Each number is 500 + 25 x the weight over its row's rms, rounded and kept within 0 to 999. Layers, rows and columns count from 0. Numbers have three digits each. The size before them is the row's rms in percent of the matrix's.

# layer 13 MLP down (transposed), 1024x256, rms 0.0786, rows 317-371, columns 128-255
099:511519480505518525535500487454538603508490490532466508518460526526520484517507464527489500511513467472506522445526504530490487521473442484526484502458526503529503506452508478462497530442490510438492548511514532495523502469465492496483495506530500502469540509513509504522504494475494494496501483483473525534506495505465537468474485545485481479485487474489451520484497483485516500508478
091:530536508511450470505473448513500546520520492542484498461556496488487559538490476477488483471531469507558550503482553519493511484438478499487496503481532500504499497471514485511559494479519505536482488521496495529505462497517509532509470484512513509541499489532488532480487474465486565500476506479549460500516475543467516494497524479531520473505503529497512497533495442513540531473448
096:544475515501488532495534506547521535495519504515483527438490437514506473516531547533506512469510451561458514488482489481493550464491496477539540457486473534504495495492503469494516505501501517523491496514525454523512517550461499474468450537502546496518512459537490498468491547501473490488489497440474483490505519491458521533499510527511528512470501483502489525492530480491484464454517
102:541537497495516504500503511546504498479474511478506527499536486495527514528491506506490491479487525518513470492522475507510498478496459506498552491503524506485481502477495480495481461536584483477532495515489486527539497512465509530467489541528493460499509513485478469497492470471465514469491540535471478517477474486491511516473494496478510501456448443538489468525510471477543522434487
111:510484510490511498480468495501471536513460462489530538512533459515482478524467506498493535516523492517491546498482507480532455478547500530469516516490498512501494500474483478523498491486518476497451502495472500509554515569482488471463495496508450471552516514453547511512486514496480455470518472516477567479536483490536499503491515502532514491510517506458482532492474506517459488506486
097:500496474512503492491469486492500499466490517500515477494512507505478502462511526476455481455479522507487555502551519493489445563448481510484548473510483478483498522518478494539469432523478474512447501502530522525503506503478526542533461493478494467490484482488521500467519499512492486503535512484515504488488498497460511498532505535496525487491442478508496491481500578471505537491533
107:502462489495520552449511532540485608519507520537487449535487470509555512495493502531471491474490496492505490497475473486483505520550506463507469515521549477456494502492448478513495530490514481512503502510505487473510490519505522492474470550501484501475487509497514478497457536469488485473526461505490540513539510448474485481475488503479509487527499527480506521496524524502508513500506
109:511479483491542522515506506516526591530489548482529492479560471477498520488467477537531528468515513501533492491521462512511500523487489501507483463490493475519535477519489507509504454483491469503489505460486508524534492455496512539496513483500538506472479494505505494506518499495493533488516502488454531530485474526524452495507504506523498502472504458517567488514466462497494484451464
096:501508515501532480521491464489502538484524499508429536494497529549519478465499501432508485485488499513462475439474511507509500497498509468504547501487522519469485508521492514513522543484513464485518471488477520527475490535493491521511497449538487527492533506487545536495536507504496522504484501553473525485452484470527479494508510480494506492488527544515493538495507482500524514508485
107:459520498506488500524458525499494488508495524498490503505505483472464497506506446475484497565529525489535469487511452524497511516517518491484498497488453498490519476494490493465483457478535467536480505526499493507516441501490509523466474489509516500487501517492520506444486512485462491615518518499483510485499528497458493471504479574485448529479505492523506450514501515501498549517497
097:485488465510476478499453518517472484526498505517527532510483477478515511479507465493488496473486514501504512487492508523518492511467477501447530532522513532491526488491516482504495523490493548510470543486536533557466457464507541536533493480503537497462471494518516494481471486522555517508506477494510486465471476524489487514483496507495512480489499469468530493516502493454466482516526
120:499511502521438507488449482498527514525484492491508522489547547504485484519552536509470539492496483532497491551457534463535513465506490520506524509533508495509525522506539520482532491489508464486489531502507525529495435475511544527513467486519520510493507540484510515460507484500542511512433507445490490487511476497460542520496484501510473472466533514470517488464502507503504476512523
093:506452492505502479487492493503558719505472514487515485499491557475499458495510512514480491489484490505498504505497480508517505496483503496508514465506495507514505495488518500494486519490505499467503525488506494506512511485516481456498513496493484499478511503535490507508506500457500532491499474514496706504485513476503503480499479490523489456505520479486519496505507499504476507502499
114:458503536508493450491544503501521543490512483525485537497518497495532545459484514468515465490490467510456521479465503475505529497465511498498516515495462508473494504487454517500465486489463532449485496514497502434468528509508530458493566529520487514472521502497487523491518513491508477501502473556508509550516508487498459486501516491469490501508479520532514483493511508484526522503513
100:507500492525532425453533505491507481476481464499508465473511510503472535495532455497528494504481497488542515525504501496456451475509516481468514457479501478535477497508458508496496481471532484465465457540480487498490502500509517528477537511498509494502514559508510440488508482521498487479538513483558533528492487535485525514496517485535514537537507515503504521524474486518500504529510
109:477453480474501506506500514457528622503495505485515491505537474483476475510533530531440491505477502511520494523502488548454534465457510516491479512536518533495530512501447483480498530566540488523497509493504486495473496525451544504472475501549524496498501474499474499474512483489494499512494510472534468501475476536495511477490484472489511510498473505520507466477501460515498495511509
088:510487501508504478482472462515506688496505509506510488535476559501486451535465462502511446499481504488468515450526460493496501525473477461502504461500517533529495514489501508510506508483468506474509541500528502467482506491518473475496488497494527527459502499541489499506518509514519479511490491509489622533498496514486511491468510506462531499544524523504515502524518502498458544496490
111:457521520516456465518478478532490518512510529478520515515551470494530483514517526542500478510454495544501471486500472504495501499459525536485524487535523530488517491513519525521542484513497497503517513479488452495462507504506491481476458508546553508479442488478491536470488512491504529484494511466484534503506466534518537535454486505503502503456521483491498483505495480499482479536509
088:471500481483469478512488473484518569441479500534520481489486510485523484509513517469445464498501519492476487525507495490527504517496496552512509517475497490486547470512504519482501520508520460522507507494513490465503500557475560459522463497491488466468535490491485505503532503461502508475489522490485503504488507504498508474499457506446538513529474486499496496502542483506499493473455
090:482518494477459527526498493535515642528526517533471505544464534471456510494481482516467497484492477462509518472486500518487548522505554499537478528519501498496468496501544488502478535483486513473491518532498498490476499466490519505472542494496534464473489471513499487522498480468509538472468502509508608517484493486515511511534490501489488465516482473481470488527450496484488511508513
108:533486475492500472535481536442474570487517496537530479489508521475513488527494481512532495497529541502505507508561525428485503512461513474486490427484541510492519487462496492510547509448510511484512466503475505523493522495474501527506524467475495474491503481491495493497493511469476516539504524519504485512518514560469524501532521547512510471465497455503493506521523514512473508506487
089:442494528492538502513532525537488495531484519544495482534517515487468534503508503527486514469510441477492483568535525497498469535479524516488556509477470496506524499482506451502508449474526532482541487504474540471504480513540474476486551528501475494517520531506503494480492511503434517502486494492443479517486492487516508523457526493466455490480517530499539492507464516484454503511506
105:485482543477484482479515505513522471509531517517477476483507553478490519506506509486493533517519463502485459543492529499522509447535485558469513505483493577506524562470520542500531521506502461541509482486439487522479496530520501487506519473511487533526534508525482465502470488511551466486522496463483515478478528515488524510518456521545516473507486469499474526519520499489490497498523
104:473483502521493484511476530543467529510511510479493494506498490497510526490499503505467514517477513552493505540516530550513434481484521532485491483485488523476481474515528505487457481480511497469483536488518488462511513470501525549483504533461518467452520505524492519488478497528497516496475484475548524524426497520520515476508516474465453526466493475513502511489489488517517445518498
090:497517483504502523536457502487505513496463492543514531506490491462546518535492478464477466512518494468527504468466484512482545513511469470516481475501506546490511457474516515458542516482477520529485466519477515479478489431503565454446477512500485551487501474460491524473510535517499490503502489492502516501516496497519477524525490558465511480500545483490471488506498492512541527499473
107:484492470445491517500537512527494570495473503507516468521505578507475490468500478500478520514486524526525510444555486465494518502494494507482513501490497479490497470463505469495523480512487509465453472485521517540483491496503494498486484502504507470517517501509480459481533520540533491520521476507544437497530488494499489514475549506489448579541475469480520515444501495550520475553485
121:507482470526480526539496458530507540537491513474534505464501515491485528493479492458517492503539533519508522520499548479490506463500435490504506526528501476521503501495497499492488483532534470484512507575478474502528484506461513556531515521522471527485457516514499492477511476500529529504506530524500546503501505521417496521499477467518526481509478449532481503442505470497523512503481
092:498475517498513497519500480513539615506491467519475550527498505490495491477467506505481494495530517520482465487454498499492499487516467520514501497496503496475517464523491515493478498522488519479477529457477528500482535497511491514495531525532517517524445531497520478479498497511485529482492548498529642518553500510492490526493543471468497496498509516490503486512507482521494441497485
095:508478491494519476508494498486549745479501515507490517511496532486514493505503441507502472494452505522481527511515500493508497522474495486508503442488499504495521518512493509508479493514529489500491479477486501525499511481500493495499502475497522480467487499500486513509521485528510505487476505510508613517489479501489521512511476544515500468471512481484509501503517489481505451511494
102:456496523510495506490527478476457518450460500460505515493500472518490500511493479498471480517545509476469476512486515500539508472524501505495498483497497533472528488487517472531485522507478483507484475476495521434511515497542486459512511497451544501515529491493494548501506532501489493513477487523529600480498515491563523528483472491481490491474543507483547488507534537528499503483504
093:471477498529519510467475495517484540513500467508515502492499440523527470501469513506474521524517499499505465525492465514472464504512506535525491537533503517526517486475475505494586506550474521470497532522523523487486501482508501484443502498517505535518508496485516495507501497501508485499464480519493568484495492500446472539512526510474508503544476470513514527451505487491511488482487
093:487480546472474527517489482513514483539500536521492493485509480521471555440465475527490504460464516486508487522475506525536468528534520519505511508499510467487484458516495485501500474477489484494542513506521488482510475530492480525512514496491477483476490513519525497457462490485498473502500504490534482481532518471514526496528507513503516496488454499489500467533501455529494482442479
106:512538530460481492516480479500517492511486470477512504489431531476464458514493498508555535505505490500521483513502490523463490539456488504456472515526478493515464527506524430523506496518527462511510472494491538500509466533499508520526426507520450492506509509482500468496503494514516493499471502455505530538449549512508481498449476498527482546474501513518529486505458476501510495476458
117:516500492473509543508478453455506443492499486548520487532535497519510491472503457460505530562458513496537483515544505469519512505486497465521511513520510480487491525544484445477502537478498537502508493524514500503535494519502493480472506497518504519522503513496496462456553469532529518506517510523524477473492472500431498465491532530469575494534517478492512542504478503539520519509511
071:509519475533513526498486506498505490527508455458487512501519481543516493461538504510536523514503470487515496477460477485512486532483454472481485461478471480496519467497533510506504499462493498498506482534486484480461500512531494507456514521460478517543476501471539494470484488462478509500460483494480587535501507488494518464519474535488472514505490531520499496461474520526502512508514
123:476498481497537486510497483489478528457539535477485451497500528492495502528541532495515531503481481466481492485540459455444501542494552498522467494473513488472534531545501471506507508493540492504540467507486484526510465521515439489484509503478511465509549502482492524503534452489549494547533467488507473499505481491516492485510521493471514509523490480482539517474491512531516514506493
104:533449528496452511467461477556503478518513505481513499464481528512538469545506521490525523503513507456509478527480525482491468493510454493470482483516525470518497511479472473472513504525500479477468529513500529542532462521515537563529487527487514525529525521484501506504485505495507478514501550460526518532468483540482481475505542518523500471478460504502479481491491509484517523475464
104:522537502488470476520523498526502510508496465509552512452532468484500496463495476465493537475557491507507443528534460461519500471489487478496506497504470494548515498484533471525478464498511506495466549484480518427509455475522549507491567523502512477500506532478510504487513514485460498505471546504493568456510470474537465509518459538488490489500493502522496459530461478511469466425488
102:528487519482498484504495477497483459468525476499500506428474466464502493541537503432510493479546497499531502507530544553495514507519475516461497460505502476516495502485504465465492541502533512505478489520507499533496480490512509518461451482508486485511471515478550449515467500481512504535514503526484513530490487516492490528496478496488501486519531519506533488517494505481462505522498
106:448523474490539477491501506454507519480518516525480513513510480477539508496519484456531486475477464486465494505511467502467484548510514511505542528472484552453535509473477519496478534496480467534537453517490467541453523520485558482479497517475454526477469475527493504458511524539484482539529503496472505511494494491487534482463487470487486501527507491501496498526532494541533485533476
101:471484498489482535488520490522495534500512435470529470511481532462480486511457488497530512494477507492526496470510524492518520540523512509488496485472489499498524493518504484530471545524451537480537547525473507456486540527496482497442516516455541456475512557548483520532526543462480498521493514523511528521532499466471536516471515529483510521490511518521506524489455519518505498495527
090:550516489461489511511508460495501625551489544484518516493518537490475482500536466532509477487449471541521545469491525474468492473474487467469464466509488518478490506534529514531525501538523468493534497505516491525503509470468490484461515505482512482490506461472478513491462486488505495494496472482502544484509522539487514461448518513514504535488477469476460524542524502517536503488494
110:480516493524507491484494522493523486546474501497480501552458460532481490495496486513514556488547513447521511458528465506523469504519487498512516500450552510517520525525503537499510506511451509487492537501534508476495527515494514485456501484478489524494495527469537469521502537489473507536518522473516517441482546500471523523478479480512488516501488486450490500468502499517559514472477
103:526494498498491508499490468482478474522542502538489470507495484491510547524472490499488420501513495507501504503512529505480486542511468450527523546456545484431468499430456517505484539503548481517516507499481505497510431505518484503487519481473507511485511526490532517490468482498521487472524485486512508496511480532506500485512500555483500493476513522500503506496501510493540521499464
111:493518552480498526504504517521504518497480495498490507511476501474480515524473491491477531475477539489510469497508485503514481503478512498499480526500480499488533487561495529491523494499542488513510502514507465458504539470513517476502545495502489486500506481494458520496488529528450534469512491486559451489496527485523478493493471480518503512518498463507485484500464514477500505546505
086:459544542509470522498470484489494482505508530462511511457521500478516488490471475473507498461526487504533483464517505493514541509472548519513501483488526507476494510492472480460465486479532519528496502499461529522482496545514526509535501527508535518483467504526541519468522485517458542485512517509488527524445457466501499539531494514505500514482489478481480518502507466505504526521500
101:501500519525466487531503522471500492471490482526514486448502487457499535490449498471480503461516478524503458510498532523506509469531517455516528484483518520505521503492485486522518527523499512506519499483475495484487518527435525521537504475517541530489562477485550495488459506493433485515472476433458514493489483542476535503547465463494522486431532525480473489491535495526469481508517
089:463484500479492477512483469470530636517488454542482490495430517489510475517524479525491477464492490475480473511480478494503503485526502462501520495532493499504521437548497520492484481479483499471528519523502532478481429485520500493491509495503513516507493524482472538515533491483499485526479531466493566505490512560520467479478491492543465524523477489535481474507475533536497500509538
099:510530484479540506474485542491487464484499492498517541522459471461521508532512502486514520565526466483522509455503523518464524486516474509502498485499474468527533466495505482510482484510483504460501501561515469539474464512535507471465527484483465517489465501493489500484507485463469517513475466457468479470551468529509513488475529542485505441457478475518493520501478528506486539489485
101:486519471520560511506477487486504573536516479472511517531495523521493541501496463473561483480482490507516514455498514468503501472441507535513525509525523502514488489517481501467498499498531486508461516502483521491532492495469481475534515486500470496533494513547461541498511525493509489476493488525554515547508478483468450473528545529502479507511460534505518489536517479482486516490478
099:547514508458511542466527486463537578499535524451494508515480507489477494529488553456522495518479485529501534476532506526492513529466503464540523482514481495499495508526479496528500519469460542507496519482515486530476471496471536493503522449511497496466532485471451524469495528538503519551504494523491588510520464534489469460504523502502478446460542509482509475526469540520452494482482
088:527506475515487481507506516477486605498489486501513488461514537524501509493530497501499506499446468503456481528502483467531507501532454548558550538505464504480542479531469511468431496521500517498504506476470509492482519479473518492477526512522510521491468513465486532523501492516514543500505507496508581486494542515508509493525492460510492503532520504437487494498492509472505491534463
102:504517500473490514469488459489503546443482495503490471516497533484472519504500505497508492485483514492458499520504471470512507492507483492488477502477488493506471511513518534503516490521487477497537543543551509482498511525496462495483476510522467515542475498535492517512475481491453487498512488463553540514438539478512508506510476481523519490479499518507497506525483545503522517477514
118:499525481508519489533507513449478538500525525459503501516477448534505511475463525476511452484515480480480480497507526504511533504468488484502520504484485513505505527496488530510534526503468501496502510493466540470461470469503526475502510499505530498528499481457507531468495505502532560514486501507485605485546493456481468499452504502485483488524533563519514504480511490492476486455528
090:506498471518546535509498527510485528482516496468475492446494483468478528497512500539516496462476480557518483490503492472485510518430454469488472488486499503505483494492481487517490542513492474504515517494540508513497502487482519508481481470474500516534506545526457483531497545442499551520525454516525539532526500472587524504537545523497503494514490474506497492528485459506519507477499
# layer 13 MLP up, 1024x256, rms 0.0855, rows 318-371, columns 128-255
094:475511484471524485499498521543515483453457522492548518495483547516488490480482502524499525534469540535481498521550466511481526543505491518508482518490480504493528528562479498502512518479498500508501465467492474480450496459483472465478508495528479496523487498537496474527524490524512470484482471521451481486472504491514480484482511516500480475471498524475502531511546525509486478518551
101:475493486491468515478522466428504487490517476447495500521543507495492506478523495478492499538483485463529510479534485493508463501505513494570480518524526499524483496500530528521526504531534483490520483453499534462508541500464503488536511533490512511479472492474523551546509476453523510521481512500543479504468476491482505464503538482495510452500501465524527519543462472503478487496470
104:477515488471560514485481486483521473513513531515475484495486569492525526471533500511484513490473485492496515505494517516482487534520525488511530505476516472498481520575499490520557499522467487523491486467507536503501494490533483505528482490487472500507511526550455537503482508532503557543493456504444483510498555515475489478492520525500484444505474504476522532511482501494496453536475
102:475462524499516535482471523522530485500487494530505479507506534460561520481472503476510466496484512534506487494501502561506486482443506469524546499485501495523476535499495515482479481495477521494527497507527545503481508520496489465537512477524462526444513492513475474502501490491536518501504502520536487509492548494458513489478496507484464506482486554507524500537513527486523516442515
098:561500505478499453520574490511543468508519512541520514527501508527522490456478493503476474529486483498485496506442479453511488461509518508502506471525519483469565492518524522496466517521495442529519485524483488475506535505466469483532510505494499501517497515521484523540489469517465476489522496554500488520530483519530479474484463480505481498538538505510536521510497513481545504530531
101:452451486511508529522473454463488493433484480547516534475485547489473521550496504515538503509515532473483502532554495502531506480458452529530503476512461530513483512502535502433499472490465509477473517473517535523462537489512563481507487480498500525483454486526473507532493503529505512525458495518517486553437494474472488496501485523554540466539496502478453517509505498524516516499525
106:540464485515474504460463500478506482520534519514523473469562486477520463506519470498462561512501519448538503485506507539528507507546464520485466502494479503518473495441497472473503480503548512490523538489526500502501527469474502549515544509532494483504531514533534482511466480488492530478462477520498482534489494475504452464497506526524521513523520483450479505489525472518500489436516
096:509495528489467496473502516461505490517507494502561478497508521472478480473498493485487514501537503499530516572493516498535503517528481515492506501496500501545485510483529536496503474496477508502484516531515471487563508461478515479492544495546464522505515478560485514481520459531494472529517506468462487564490507492522484511450477520507493451528471493451513477497498523535490495482536
105:485514490512504493539511528484502445526498483501491536500502514475487487490488484514521532500472476536478497495483462515509502483495529516498424489496512507529490492475507534480542494505533495473505490480467490514513501515534487472494504528479489484519424520513504525523509515480506556522498508523528504502473471502546456495503526504501539457468520512508501526517517522485484493482498
099:510485488509510477547560472519470486475496551463478489465490491498470515499527486521522499518516491486468499508521493511487528519507521559482487494542495498531487542482526582510473502503464459471500505509518464527524547473508474546486534535484502531531543556501496473513530489467499497524481519495503486477498511496494481489532513508529521514500531499531479504473488504547579481482489
115:481554507484497423492514540497498473499468532533520500515505486504493539520483515531480503518504522490469502513504487552503519523500511493527564528538488530484481571486502516484477531512477481541513487507521463510510477494488552483506497491479538508456501480534508493487472536516534519463482461474500479474502484479518481489432472491522486514555508473488496499516490518510494480501529
108:493449483497518469487489486504532505498465511478501463512518541433495436460491481528474500482471465500516529491519487501544499480465487498508510455548488512522495503475522504504458515498463531453484545477526475532509542456496459480506527490522491503463517509551501523527483511442527534481501488526495516506505505475489471468455479528527514446527500483477552533495492505508465503483508
104:499495515520519485507489482496501464556533528485497508445496489500541490483517488553490499484501500505522528501523474466544474479482478501476535484481472556562503513442502498521456513442506493482509541487499532471559503471536496514516490537470524486477534548476485499549541502475493559523542504483476488460499428527479493494491523472535541488514515491517485460482515451510476513486452
101:492492478519475505526538500570481486549509530488478476508529514498506492552458504521519473506485482522467508496516483488509524502492486533491493523532497507469477540483572464475489507465532476542499505552507479494517542486457508488507481465468495536483520483467474500487497518528517521491515539524478483483490478436519510498460458505563535523507549458526525456521504451505524503494485
103:553475504520493500495529511505550489503494488496519559445466525514504500484486482484539486520473526535477484491511503497522487472532475504512534485497501441476540484477522483486514503473480495538476488497506500528475525479512552512483499512538460483517511539544501455512525514495523525494448529541505462496521500487487535494504527528486509467513485443470510517507480478482532528447480
103:498483486490542509490520544538502498497506508480495457535485522501478463528491473517490457467482483490487524493529519473530500497477506541518481504541510516546449471478493520460502520507494495487496514461525481489457527495512473499509514486486487511465472521571497486519499472525508502506503487493560475515531521499510499521482470534493497458547518492525501485522509525501451451506504
104:479482483490474480501512547516517483486444486504514500536504494492555446511505534538489509512502511504449502486493456526510535538519514493515521481548459479504502521518492492460501514532507541492528503504504503503494536443483517449500516510443511487504505522501478520535462529475563511531460515537509470480494530489485510485451504484469470495500511517488483460497505500462475493510472
097:502505524510496537467502494538466479507534536458481500509528463487476464541492498494547511554479521501527525503552493532530509479489445529416490512528509481493516504517529498468489511488534511476529516520478477527483475522500510511435508493448488512500494482460475501466503497468489502537548514490504486510506502489464527539536522516522487515526529458517499511506484512546452486515465
098:502498513494488516457513500537522489490487540478552442479500504484513480505496519515470559527512496449510512537485521514525458530454523525463485479500471524543477538521489522518490476515475508487471495481512495539515486477503452510520481491549444461517474504482509501459478491495505492524529500534484502495499522478490454496499477522519481508483494480465532520514518516525521478503561
108:484416531487510539543535515527515485497459501491486520494511510465502492534534489504551524496527490502515511535542505534474489544494474477527458484517516461506516510466513508493465479520538496497507490443481510523532515503520499504458513538534493511440531469520495525513511436511508518474539522506485479507490483508480503518511509502494516477500497499508494492538513507516505528529482
092:552495469469467531475461482423494483521482506460528519479515503516533494490527511478540499495514526511511530487501461491515486490466486471549489525526485472445534503507521506521494460504532507499438511497516459516520578480453504507478516510534502559492491489519492491526537529477555552479539467523548491497495506508522534522507510490508496484515504483485469509534509490476539484510527
105:544512510496486507462478521485520476484491529460497507484480484542525445517502518552511530537485509500491543519458560474518509507464449505513534474493481495487531489530513480507552509489470498479501510467482493524495510470488489509505517499480504474533499504476472517531513510525548499459491529560524492500472485503490527495481493485515504518498532547480483448500513544495456463452474
105:480523541434530528509484522452509473517528508475498518470500510455495513527500519514502476523490497474539551520514531512486521464491458517507507466533469518468488510488519479487498468516531513522505504477481497529460511512551542493535503503490497481502501507520484510493552506511538517486522491512514495528475503513491495523494459491517463492492546538528510515490522522524466483492462
092:493482495508506524481496491538516482511468502493548463512477549514484442511468492505483517514468499545487512511528470458524510462480451580502551497539481469483564478532539523491537454503518489473506537489528525492489531496503506467507485486483512481520470512519477482519461483558500491534501477515514500453534507537446513520474477479537515506527532545505479491497520514475464493545455
103:510518482489496440456483507483507495516459546521566535518493525522516511461526490532504527505496465525487522543508506530511515505504502508530512493543485482507492535498495457538515497531508514471476553529503493487486454528537526465486504510482491496491500498529450536532472513523494486491457492538480457514477504485489506492464541522481498500514477502498485457542506468502501515471481
106:531502534478479516484481514536480479520518554516527504509505473509503427530465470505485484472524479475528525472503488553503482476506534547498477477548483487519483514534558471492494477455529467487478497455494497457503546512517487467486513525520484523473457482512499477507509502487496478492527529540510494533517484519532515494507476508466508464457509479510502482545511483539476487518513
093:488457488489487492470478512480542488512518532473484498531491512473437482501511505513491498463498488449467500499545502502525475479495502465463546482496534538504463530514537491519505529505527454539562501447505503556519441461445444483540537473465498494490500500503491544516473475506520531502508455487483480483472540452504483528505497521522470493501485511514535523509484510535512510468540
104:504422506482475453456476537486543491531479505471511511487524545454500448457503477538487499510521506487480547500493508524509537474471524522501509493511496514505544510479501472503504483550504521475488501508526468512535549435467443510531538488526476475454474484517507565536479493482497544476500508529512487513501504489515527469503506548495528487521465485487526520492479503501490506504527
100:515492501471512507536496522483485496510491499466506505459507500497509478496513528490493542489496493540510493465518525479515474501439520485445474541515527511539453526473518522541510516491502495528494526461478517500517500487467492489554499517508445522522503527553490495477476496492530526522471524501467480474497488468490474451465529493503512502461529485509493499505538481508498520511560
086:509514497482437484513503497510519472519472527492459489517493510486490459514504511493520475488441533478478520479526515508493519487532507495475495518497495511487465522515470479518476521506504476512525532507504488480504515460489491506487487511474456491485506490502523499464479521487463507501536522470525491495483517484524468457446451503526472507476511503454508486523538513522534517495536
102:444439495453491465512477537462502477486545487540473479533511498469525527470461507478510504439473505536532486492488518488514497550498507507508508489482517483510447523547508453541509487480499553508512492523522533511494497473489462524498489486474448507481519510534499494492493473510532467517536446524509472492528509518496457538519520498517491511518511508504519518535512519486478499477464
104:537482468479474524508499514495496497468494520492497499478544464533514524539493493497495505511435521492492520510505504526536479500500522547524485515549488478508523476470521536461473500502520508457491475508485506533507502467533473522442570540550529463509473492537477498525491445479530491469485488521493481452546428519497510493549500489522485478474516481502499481513512505480488473510528
111:527516539515492516502506494475512495515471504517482504551536522494478498505517490563539483504448554465487499498555489514526494504504485518502545512510496498527488519464491492515465509523473505495488526472485505454510502493508521478492485496495478480479506509538485497527468479530477529520516486515463459464533524461500464504477508507470480543478478513480509452519489508493493548496466
086:481486499445438482470525509536498502484469545513532462477483514510501497513492524504515503538489518475498494535497534521471496425520514508508515521495503497548469517470506491545485478498550455496493511493504509503559517479498517494517470533559493480506510466481509450534490492519515489521491539494523502490465517527476470497476465471482522472501524481510526480544493523501495471512485
116:484491535518491511461484480501517489473499476499499516518482530483497476492522504505524466481444543525470508483482508500487525502513510550485517485507487496486470497495481513559502491556502534481491520508512484525483517456480491470533500528524450496510508498524466508534470457478532535493468471522485453482463488514472538483494527507501502500536464536469504497528494470452483498542510
106:545475454530512465461483502482527480540493482512495475498478486518444525511518503570500453486477494539514514503507517502503499511473500489536504483469503499493497520537527497484512492525499496521501513530523483501506499488464491475512471506516474444459502491488480562512540533510553502487541488503511479490470505487449494462511508509519468505519499514493530508545497467488485525526519
103:496543517502535461466485460495526487493499564476506483528485565495539492495568508512498511499451518507459496527487527525506498487503496484499501483509513507503492506496481498507526524479505483517534432440504501536550487484523499458502538553472473512447471541530487516516496480510538531465525481518518480524514506477488479493492493521555501488495555491480482530501493496478534457506490
105:500438501435505511543505499549494488467499522522447495491489504477522487517478515494508554518496501526527496512470505504492488469456525511485483458481524506501519538501525535545462485472491480476511526465479530517492490500445521499556506531497511519470508554442470504480487452509490501509536528503486466511559497438523506508498497496532510467518502503550495523525507516530524487500443
101:521445471465468562509478477506502483493492499512505538508501526535514489498502496488491495483539528490529511516533517502502446502480472458527526467504494513524472511483514511489489490501485544481494515509517500494521493485526527491542486511522468540521522498520461518506444492523532470481494482481477482479467557473519492507486489510533497498494520521523508482514527528493495528455478
103:540459490524450482463489478514571492498514468537519472521532533462518521531498498486512501500450518499501496501486473514533518539495492530495532468517515432537488506537517497527460495501512525509518518498514506509548477520460488483546497446503450469477459495485469504526475505522469514498536476541484462486505480487485517479504535501522502482517537527509503511510492505510475459494472
097:491466510524523510496497490495526476516538479453457489525493518461449479494510483499491534514471500456513506500447493507498526521552500523498541491516456500468530532438500530488443488536511497462519484465512499533482487500531474497540519520521479480489519504497485514479523527461500548485530486493514497524505516518496524481495464515486546480524512506509540500469491453510503492538486
105:520482508482477495477517459465513457526491523473525497442518535519562471499518495493535546499503540520509537518500523506490513544515490490521480496484488475492482476520512506483508522452461489475477489524498472521527483502513476489500464475524483491514533478517498572526517536499509509479538495495507502492500495470529513495510537484541515471488495512511508511483518515515461461498540
099:475477520505438495478510510547490482515510497494504481501534479510522511483495517517528509489501524533520537522502466524487489526471469520506526439513520473480514512496474477538488516498518502499487509484538454536522461531538467483508522497492497510489504501456467539492491490522513502495536519514524479466491471467548491522523492478510506507514486535508574497488507482483473482461464
109:560522445452493543516478477504497481500493500457513489491525518502498508503503487488531510526473486535470491514488479463503495464481468504504519534497550506513512521483531502504491499463524475516486540437534511517465481486466485492493495499490493512467456560480480513501537516485551526487455533511474477466462502495494459501510496527494523485475503567522475528498549499530479530470513
086:483495466495503535546504569510508485532449466476465516525476491474557526553531514484548521533507543549488507566553500524474475480529500509486489514533463440510498507487533497507478489501507514483456512503493500550507451463538469488501498530494462526472495500495494497522475492496499487491507506495495500499530474542522497470485510507518474498513483491553525470548514520456498518476500
102:494515518513518487474499470498562470491494494523541552511475539468522525544493496516551498487460579524535518502489459491491450492470519516505517482468504547479527494496471508533479516486525534526508529461544500459478525460542448465503500520469487525449468478532519511501490459513509444465473501535469485499531513546529490544503513529493470459488498499484472532513518489458506519489547
086:550467456513473538484522535506535503501488529499473503503509524476450509438521499499506528514529508510497507529495521513544495495485529490483501468487465499514481491505567479501521506507521520526493516480508464496495561512477527480483519503519470498476519488486483477521432513507501504476516486549496481508462514465518500478475541505491519520489508484499513503539514489470466521479495
101:513511507503526495485497506532508487512499491495489488542541508479497492496472503501529486473486473522477500503490488496497506477450494525498509489531539481474461523569516493488483515497535498490493512479488547477490504474503539485542492500471506486485466468501504525484480547505526472515460519538531479519499505474502472487456550489521537519548494539535526501546472460484490518446459
100:516480516495520488481531516493512484497488501559479483485512500469525491513507502485478530479497513550485523510483518467505488513474492513508495519508443505528515508516520490513484543499461477499483522471513521482518502465527476494549521456511486532503507492510456486560531466487485500552506557487519480499477542534507465528461488479491467491538495545505510491522501506446491487519524
101:446461530493521495509495522551505491522480512450495505518536516477498470498466482513493518478486488495450517486453501498508500481496490528505425509537523487501471496496547496482485486508496502485512537549515486503540535513497488455526470526471470532510463514511470482527461506446505497516500510479516482492493500516467514537473476512564531464531554481514480492523527509495494499488526
091:504471479509484463523499489511511482567473489509478512468488504539558511535494499516546562460486515511492533501500491533522451498525481472494473476507464494527509515458467478475478499498531552530439509470492462523507547490574505509488475463479490494488498453493454502498475503473483497506495541486485491521492513499486550502493554500465516476524509502521523515488512513515429504473490
103:540488485433456522491506519484540488535510519461467475464495503504523518500540501486506496530530497500525531510524499479524513526501521494496523474491482468510496497499523490506487480489488473471468508538486469494494492477480500465462507508525487497513542502477494507521498527496498497486490532493462480465525469505549495491483513505561498469477490500513570524490535498459488465506464
112:517456490503508479494461536497485477497488486478489484515496497466480507520482500560477517470468508506461541518455506496457488502517499499554486499501558512519452466517507495481492511544505534503509478501523449539459562509465431500497500544501505517486502530516460503511467493487485505509509465516479491510492534484499496509457501520498479462478488476511480462509530529534476521508534
093:460481527460488521516516514513475488481498524486514474494514470464513485523538526538532554508483526504463516540496523527504503471491508536461475524521511480529453507512470481460531519526526497510486508468533469575501501490536531543529512505521461500491447533494507451468533493470482504512475510502512483507468515512498482488515484494523526513507486479473519504502515465501508488506508